config.yaml
d_mlp: 2560
bias: "all"
parallel_block: false
init_std_qkv: 0.0176
init_std_up: 0.0176
init_std_down: 0.00197
optimizer: "adamw"
lr: 0.000587
lr_mult_qkv: 0.5
schedule: "wsd"
seq_len: 1024
train_tokens: 1379000000
Each number is 128 + 32 x the weight over its row's rms, rounded and kept within 0 to 255. Layers, rows and columns count from 0. Numbers have three digits each. The size before them is the row's rms in percent of the matrix's.

# down: layer 2 MLP down (transposed), 2560x640, rms 0.0213, rows 56-75, columns 320-479
# up: layer 2 MLP up, 2560x640, rms 0.0252, rows 57-76, columns 320-479
down56 101:069153143129084054163174092142081068101134088132150158135148086082167159089137162143108116142146143142107085153107127134154134084120085080120124109054104077113095106171118095160121108166118147134156074124114055138152119138125123095162111162116133062183142109165165077167154101151131122169121114213090123119167149162102093139109139094109128062068121164149104148131147118142137128077110129124161156106115114133131148181184148155172113102092164138116099107216105110124103192108073050
up57 095:154179129144121126158089098126178168129114099147145140114164153109148202116164112141140152173066119153135122158157119091120047185205130121157092115138135105116203112119104098096110135110120024138086188123148108110180142061106102134099087160099101123111155135133114186163129163129162107132144182038103170129088093116122147119096098138136078152158110164148060131142141082168075103080115121132160117111134154147136091102105097116144148143134180217104126195073133133107090121110115141
down57 091:089131097163101153165109172097150136061073096086155079110098111160122137183116154090129177183144111135122096154155131131114106141124122143115102120108069125159123156098114147161149107148113192117176180110168221114124125094128103121128139181148163091124129106122071067100147104157134097088113091116124157142124111106093128134132059128151091102061049095107102155091157092179097113095140119167143137167161144148138104126186119136136149183130115014188143064105123099106113137175155146
up58 098:125139140080134126118164135087097121135093186125081114054144194144058157111139129141131124114156161114139114102116103175166126149151151175140119117157076146128186133181155094114073086077174156128114155127120156106127175121126156124130183119156143127110147068069139105075166167107100083120099061086105061146147097130120129121075091147142130108150145113172137118090146159109144125123151095149101182115107176091095138128110130090143157127119115119058138120094142147084130103150157190
down58 101:154110091074097106156182143142088154193157177068137115153147098140154094156162121122069146093143113143074129120096128186138211097139137115136130128075115185112138116137122135130106137123098126106106123091168146114123130163092154175129087156183191144093175103159140182129176143142158159152127133157130096133125140150146157092117123135126136172127139139095065133096165150089151088081096174074121158098108122151150145131134153136123145179108103137144087091099111126141182165120091117
up59 099:093139129109118082153077165062158102190157091141103175044126129141137132087138180144131126115128093165110115104147116125174134114141171048140071100134097117107135143156174129125157138122179096100160182124123113108125135089166091179158189133191148100153092121183163067121142118166120110087114141162057158104159071142133059143079089128075081166108179188142120087149116073125149204141145119158151099091104124215139175166071121149083104145126094127110171169106172080155060132135122076
down59 097:095127138167165140151131114124142159161130113083106164120146174070067114124153157105108164132059159156102144091173126111120110069071125110132114078083137122140132116161114130120162134090138132195190160148108119088142162115151159184127078123124117105122096099140086154145126132131103034114108106152189085110166164158094147111126155177146133135150104160091136102150144160123137106151188139139149101175080075117139084084094141164084139116115181072118148138154124170161100079118144107
up60 098:168136161143154117154181144100128066087160158149122084077161157131103145088159105117128156110188107076096103137112111087107148122120119152112180109145119109153094098128100085110134099088156168137085098089122167155158152130080195112106171066132088137145117050142122113126111125121109064084125123149114154147122140159116123086093109174073103129189135121143188159066154175153116134177152157153147107131154124179080154127157077123110130151111107106132074116066120120130137178139143131
down60 097:098150096079088129072105172163185111094163097164112151142103111148134176166078119139170061158156159097095124145102174172119073106178142145176148153121155160141143091096094119041101139134086122129115050136082142076113142117129158132167165155195113093126076118117155082173087115137128153134099161117115134142196092179118178149106125100094060122089154162140121177133145182141116147110123138182141077154069137084119086140069111169095186143169136145114170131136106141179126147156182133
up61 103:175109078137147133146130088118158096160154110099068106148123089110145142111131143170126131138148116140071095068105117171137112102081102167099111148140135132101163102135104108089153088136104089111080121140175156094106158160111161138090154182114126072124105104131135155145091065200128173093153092139152150061134133120071087117120161185167128148149195109170162135131146117122130133117085122177102069110149156175171123151094062149061119104139154159195121204113089183036125136089129137
down61 107:092142136117097121130116071141108111119215110112099116149137135124100144151126095159148169116120150147114150125154084162155168154128111079100162198121123124151117174167119137131189141165085121151108134116160117118096160107068172111141121134107139112165099126128117106108069135152142149082128101019157144172133127166143117144144127173159111118096110134204147113151206177172187070132126089171130111139168134070159107116088123182110137049184107114160081134106110128145123085179167137
up62 102:115104176161187117143076077099152178132120079119149163125180119132085122135182156067145116206165117104147087067155110175088126078142095126126153102142138104144169093173138105135135104125102155148114172092122121219068174160145168124134185218079039110122146077100085082110131122125146150130168098169146143140152129115098093123110084155127096135113106096118148111143179101184174159165106158175086150119133152144111079148175103185082124146111124145167131127106076130120162119159112138
down62 103:143119137147100086125165090108186150071091126150179129134125136128147138130097122126159143113178125214093095174129114134146108115085130122130097078089149161080132027154137097101115134122156169060125050055127115199118150131091092122105117138156108124128146153126116083130101099109123072135108116173082152057160086132070138201083150114173144089078170171161185093090083106141110062160057134116160136112145175103104126120136089149125164188094165146184117130155158164139148186144134157
up63 099:150146134147121127154155134142135090151196080156131133127164154132066093137090102126082058133173131107082054138124152098147149143133079058068170114102165140128108109109138099121178126103126134081153166140100120136132114149156091167109113165108111093192089139072164123084172058083156171101091176162170089124138143102133121131172113132152087065143101137110149186094156102146177127120210127109143107085157169088136160153095139162127130144128179152173112121141089161133093104129136092
down63 101:060154126140152071106138145165151096146162093150192147134152097121140147112123102094122138146154158099140073105081143152162085086166094116061116145135142081122123119077112131094170102170110057131087151093135118092118114153107098139138149137137118161200078090098109144099174113090137148184092134151104077144120125129091125155149112183097142127112127134109121133155085193097113079099088096092119112102109097145141097134093107150102115197141066179175127149122145105124049102183124187
up64 091:114115160152111157164115169124106137057178117083121144140136134139140154128175100156136078122171120137150116114125129113119190176188129111140137105152154110086094155095122172103109144122082150067110111148116170115071123072145116136100119115133071164059181048153177137131112096109138157101170122118083147163122138105069109156076150136137075127138182142189135146107155137206111153140061111082124132124132164184142110117115114157138146216175164124119122142087163150142141184105184106
down64 098:141124112092035163158165133138067130099161164191134119183129140166101071105122157099153131112131180095136131139151131096105150108129155153133110153161117140176143119150094204085116117114126142128117108116103144143148110090087085108139147105120110114100165078153115126189184097165142150186082083148080144191128087075131125146098085111150150165195196138165179141093101135175129144112088168151183076138116150085149177109110122137117117098109139115196075109105105174161165114136141124
up65 098:112171142129075169171146195083156199116125177108169080083171149136116164147102085176144153129103156172120118130154037118106098159136115171131071119176158121164110142186110137090125103072186140127147198135192133137141176133169134107114125133134091058143128123142083124180119170103106087080139122140065176149092137163083114087160086164115165075113155099112132135113124192148137167132149109142151109149123094105106100129109173153133120156085099172080115165095137125155106156145078067
down65 100:118189080076101099134082182115145122091152097097140132078116139113105102195105149147119108173062148174148137157117125119076098133125181169133126130104135121141113174131113059183089138161162097133115170072162141079086133152117143116129085112098093205122161164144147113110165155128109076121101177117173083165147151115092172177147133148102136048161094144145115106113123153152088185184137157151117158114152130142132099156148128092158147118135110166184159132177158107120114169082108113
up66 101:163087077132125144124163085139124097118185064133122153124116066171153156093123100135140107095086096141169080117133121175106025122156069129086134115139110073143151188130114118171067134144132122136103141153128117119155133123078168156120114160164097081141056136107157093067202117147181048111119078130119088182097154088168109124109155116105082079121129227142066069093125128148114141123152133084120079116125167068129122134119122113175115219171124135095185108097154077047100190086082120
down66 095:144180099212093116162107112181149073136143098184137126133175135094127121136118128143130207127126091150085112094167108146133173096085111117126087172167080137137126132112159138162192058093126139100089074077138104140133150089100128161150106084058140157088099188138152159111111161151079158191115114111147108133121100127101078137107163055124109211121122103079111145165122109175147147179132106103085185158185176103079074100158167113146110135139141134141121170105152116131112112079109154
up67 101:142143074116162170158072161157086134196099137145120151115167126205096157187146124164077094148162136146139102167131129124077187132125117158105128107135074144128163175121133134180129078155083116152075156116109129087105110065116155167083094157118100141089130145158124082141175137147109140109124180110098074179087172145126115103175130088125157126095145180162142114132103086147107122157152132152098130121171151106136117149148109195117082149159126131125081121115111141117149127122145138
down67 108:143098131143101110165106129122086159135101157152111126080150142122080184187086132132171100145168141130092139106110115064131191150144134138136128119131111109130191078096067120133079116186132118108125074053083153099109111118151158112155126172185132131138174125163114126090158074131150122097105146149067110180110125153128169089102152157157080076108113051099151112133189174103133141166101164143100104135100188162130134106133100071127151122126134150166132160127122104072144115105175133
up68 105:144066122097168161116080088129092114145074140187126146163201127165079143171159143106067104126107130116100097122102123149152106083140102128138110152167127112134132069138124154116102135107147154138132144083118048125100099093156150048141178163129192143065150138188140134094155175101098098141074092155085129109110163152131129161169176077152143100073162154135195146059177124102117122122136115070204110131130103097120159106160137166174179075139092128082111135101109115127096148152185134
down68 107:121130123128131157097177162088126170153123117122088141093118145125172156159038111171106135146099179132178132084136072037165179119146092158071162139149132099131168202167102130126151165109079115098108141130124148165163097167059114156113165138098104141106119102118135133150103133070135108176131063069079109127129125145119144148099131124149025145091143115156136101104152145143186110132075132126144153111148098100152156108088114232127087056148169134079086112111134175204097096149159114
up69 104:176115112089100059111095103125197141134093061136092169092142159187192145102161132123112146162123162068122097113154136121144127050109171067146090052142157110145109123115120150104107139065133144117141127139117121124154189193149130033143122076145095097078135025085165089133123119206135114142140091122118153097166106112104165144102115110045099193168133149110142076155157130144178170139145167154118108138167175102159171131136151102143217149112144125101174164127148126119152174057105046
down69 107:093109164103132104135126098178143131114132128121125100143120114121150152136123198051179116131113124115136094143114154114150140105141068099166117090126080154091162134197112152114108121114138162145109147147062092148148164177178099109107137110086189131179128083177062071116163074164139114115177126116130203172122111123105132166206183126102085074131123119155143121110141137104103148102076138132030149195103149150113123181118122104142176163159107132088115099140120143207129140161140087
up70 104:120141166097132165150099157131147126122142182137144072103188126177114140114101106135074137107106089126091126179116058106138149159057146133171069113136133124103124167093140142117078121040137117146120184068103140145129165179186161133162152125143129121133114121142103210168116133141174112166127171127124172168090172098154105170167154155111110153155113148131170102162137133120127090146099180204140126100094090086152158126156142106096107162152107116111129110129103137137132106146194088
down70 113:048099117119138100140139119133128114134193113123152051161164127132133144163130138101091144162214093048107126146107135110124171145117134114141160155119102171077156091165101121144127110150122173207149115160084144123174164136077096151124123115136128142078196093129107142075159059112108098064096112151159154083075172185109127118110156109115115143142165141143117193113143082139113122086160138110130130137098126139139124134112161129086137131084106077142128150093118180180089126170130124
up71 088:096162113080086156093084129098077135123111119185131130159182128157176140092171178124174134125119143122177117135135127146141123093131063140165096086138125109100128152094150088115127124182066137122088152104150110121120110111128137145112142117167110098113087119085162101151141163125108081143169113142136085097097207106096073130067112139145171133113178135137172103095136166137105135168094140145077118168105171206132117108158112181000107173098075099107209156052147134115148177107101136
down71 084:102093103178129117081167152091206136159172131093121111157132104077158113120135148076114160116107138166131124120083158158193095151067162095145177140163134117102147110135087112105135165072115095171123107171116163132134061100096083114126152155178138125140207095125085144070127094156127117124073127124158108158087074129134182108083189107135165058098104133090189184182114121132102115139127086099189147129175112113104136138071113138135136189115107125056111069116189118176083145117108111
up72 096:111102127140157127214090145113096150129102168140109089099094183133151073122131123122143104196106153146159153041131073084093103174135160126121085135164125118158144201147067180189146153097156144154083108130071125167076142143146133123122151098127137121135181112118196099116130119124166125120128085154091101064100128137155136138178112106096133094112069126101104131117177102135160086139119138094100081120125061122103126110105112140142127178121125158073106175168111154063118176120138161
down72 098:086151156135144091103137204140121161152127069173174126126137122097145071084111127137169177135152177098109157077166162117173062153160117166153171137136074131170133072167095086069094133096127132137108115152110091150163157108120140163145127137134166088132208089090089099118077129126164078185074121136130093172115120153095188099075144158107123155177152040135105120154135129095116143169104115134127137155100102164160094116102130074161110109085144145164132116169132142123093159152104137
up73 095:153144141154167145136055101113149133116140080176146188075192111205177181137111047146129130109146188139100089113126137123198103126160132127116063147164042138161109072156151142121142143111120099137082188074171191166074145093124137184129159113078110146062128123118136121150147135127109068090121176125104184134123089128081163109163103119149143093108149170083074135111080150164142088184100107154088102015121112124127097161122106183165122085126100111154157139144144133138124115122068112
down73 099:069084125048167120147178168116129078077112163161186159191123182070184167102134117106105134110156157120140136138147142114169116127120138093151146159155149077135166130138042113110141128087120116144163141160060168142139116067112114109092105070159156104146131091131112134111170094141100125161183093168060056131117158134092191078110169113168107135176130101154203188134110119152130143179080128164102095119077095118174155085116145160181134160119138132158175130146141082166136113185113115
up74 103:130166124150181146119117106121159091113111173197118130119093135198143144140089110086080092101113164118127130139106110141133100134104143084089156118146113088164158187159099126123142136154101157173067163186139100107128131100155115117106101127160109118139108131135107108039183097157097172132133124131102138140141127122103168098117094118147166109115138175129123158168114175123156104126090147106080076086095124096160107140139146135174140086138140147119141172116121102107096128154093113
down74 117:115105171136112172084114103111170080132126181145115148081098142123144153172094097123133126205093152114088134203098117149091129121111121153134065138122107145136089094172122064112138154139102112088141153143126091089112102141132131066178095150092136123075163171167123148141083068200123118134123131109132160153123131105206096132163172121154123126139136100138124116180124186176170130089137152137143101099080123137170102145130060137144194094172110089142111208169045120118133187107113144
up75 101:138159126152153110199164121162092099185132143112121192154140167117171122094124137120100113085141107146134134171118135086132148128133120108140107082154132122089182166121159188118117148144112118125128148141128174192099119139119135105131143150141108130105122121122148101159148146198078117146142164125098176151117160143132102111185131129143081135195141129146136116166122102126101169131070118101103082087102138114175136122075099140127154126166063117066158151122115158178128112151205161
down75 092:110112098097155177126158116131176186147110115057141086142115090106152162149107116156118140123088163084184128130142124061137105141133164145076135133103129209094126116134153165186118123092083103205142127114150157171124135148110134150165104170106129163162122123031147130181109077095077091157128131127203078210121150098129174088123096155123134122067107156150189116120076165133173111128143156128130138101140095154196116179149123144196151109157145096122095077163157091148103094118141184
up76 098:119107100127146136102159102148080144178083129163174197095125161128085095090090104115087065215106149117093133162055155103179102141195097159115163139145134143150073084153153115133142134101187093189124103143114155129177112131153133123155155115145156104076130160148127077106105113103099144160104088144102130100193199129151120209146139146192093137096079205087138098126163075180115127154153182131094139090118107187139193098153141171104187139142156153135132145137103090083101157090106087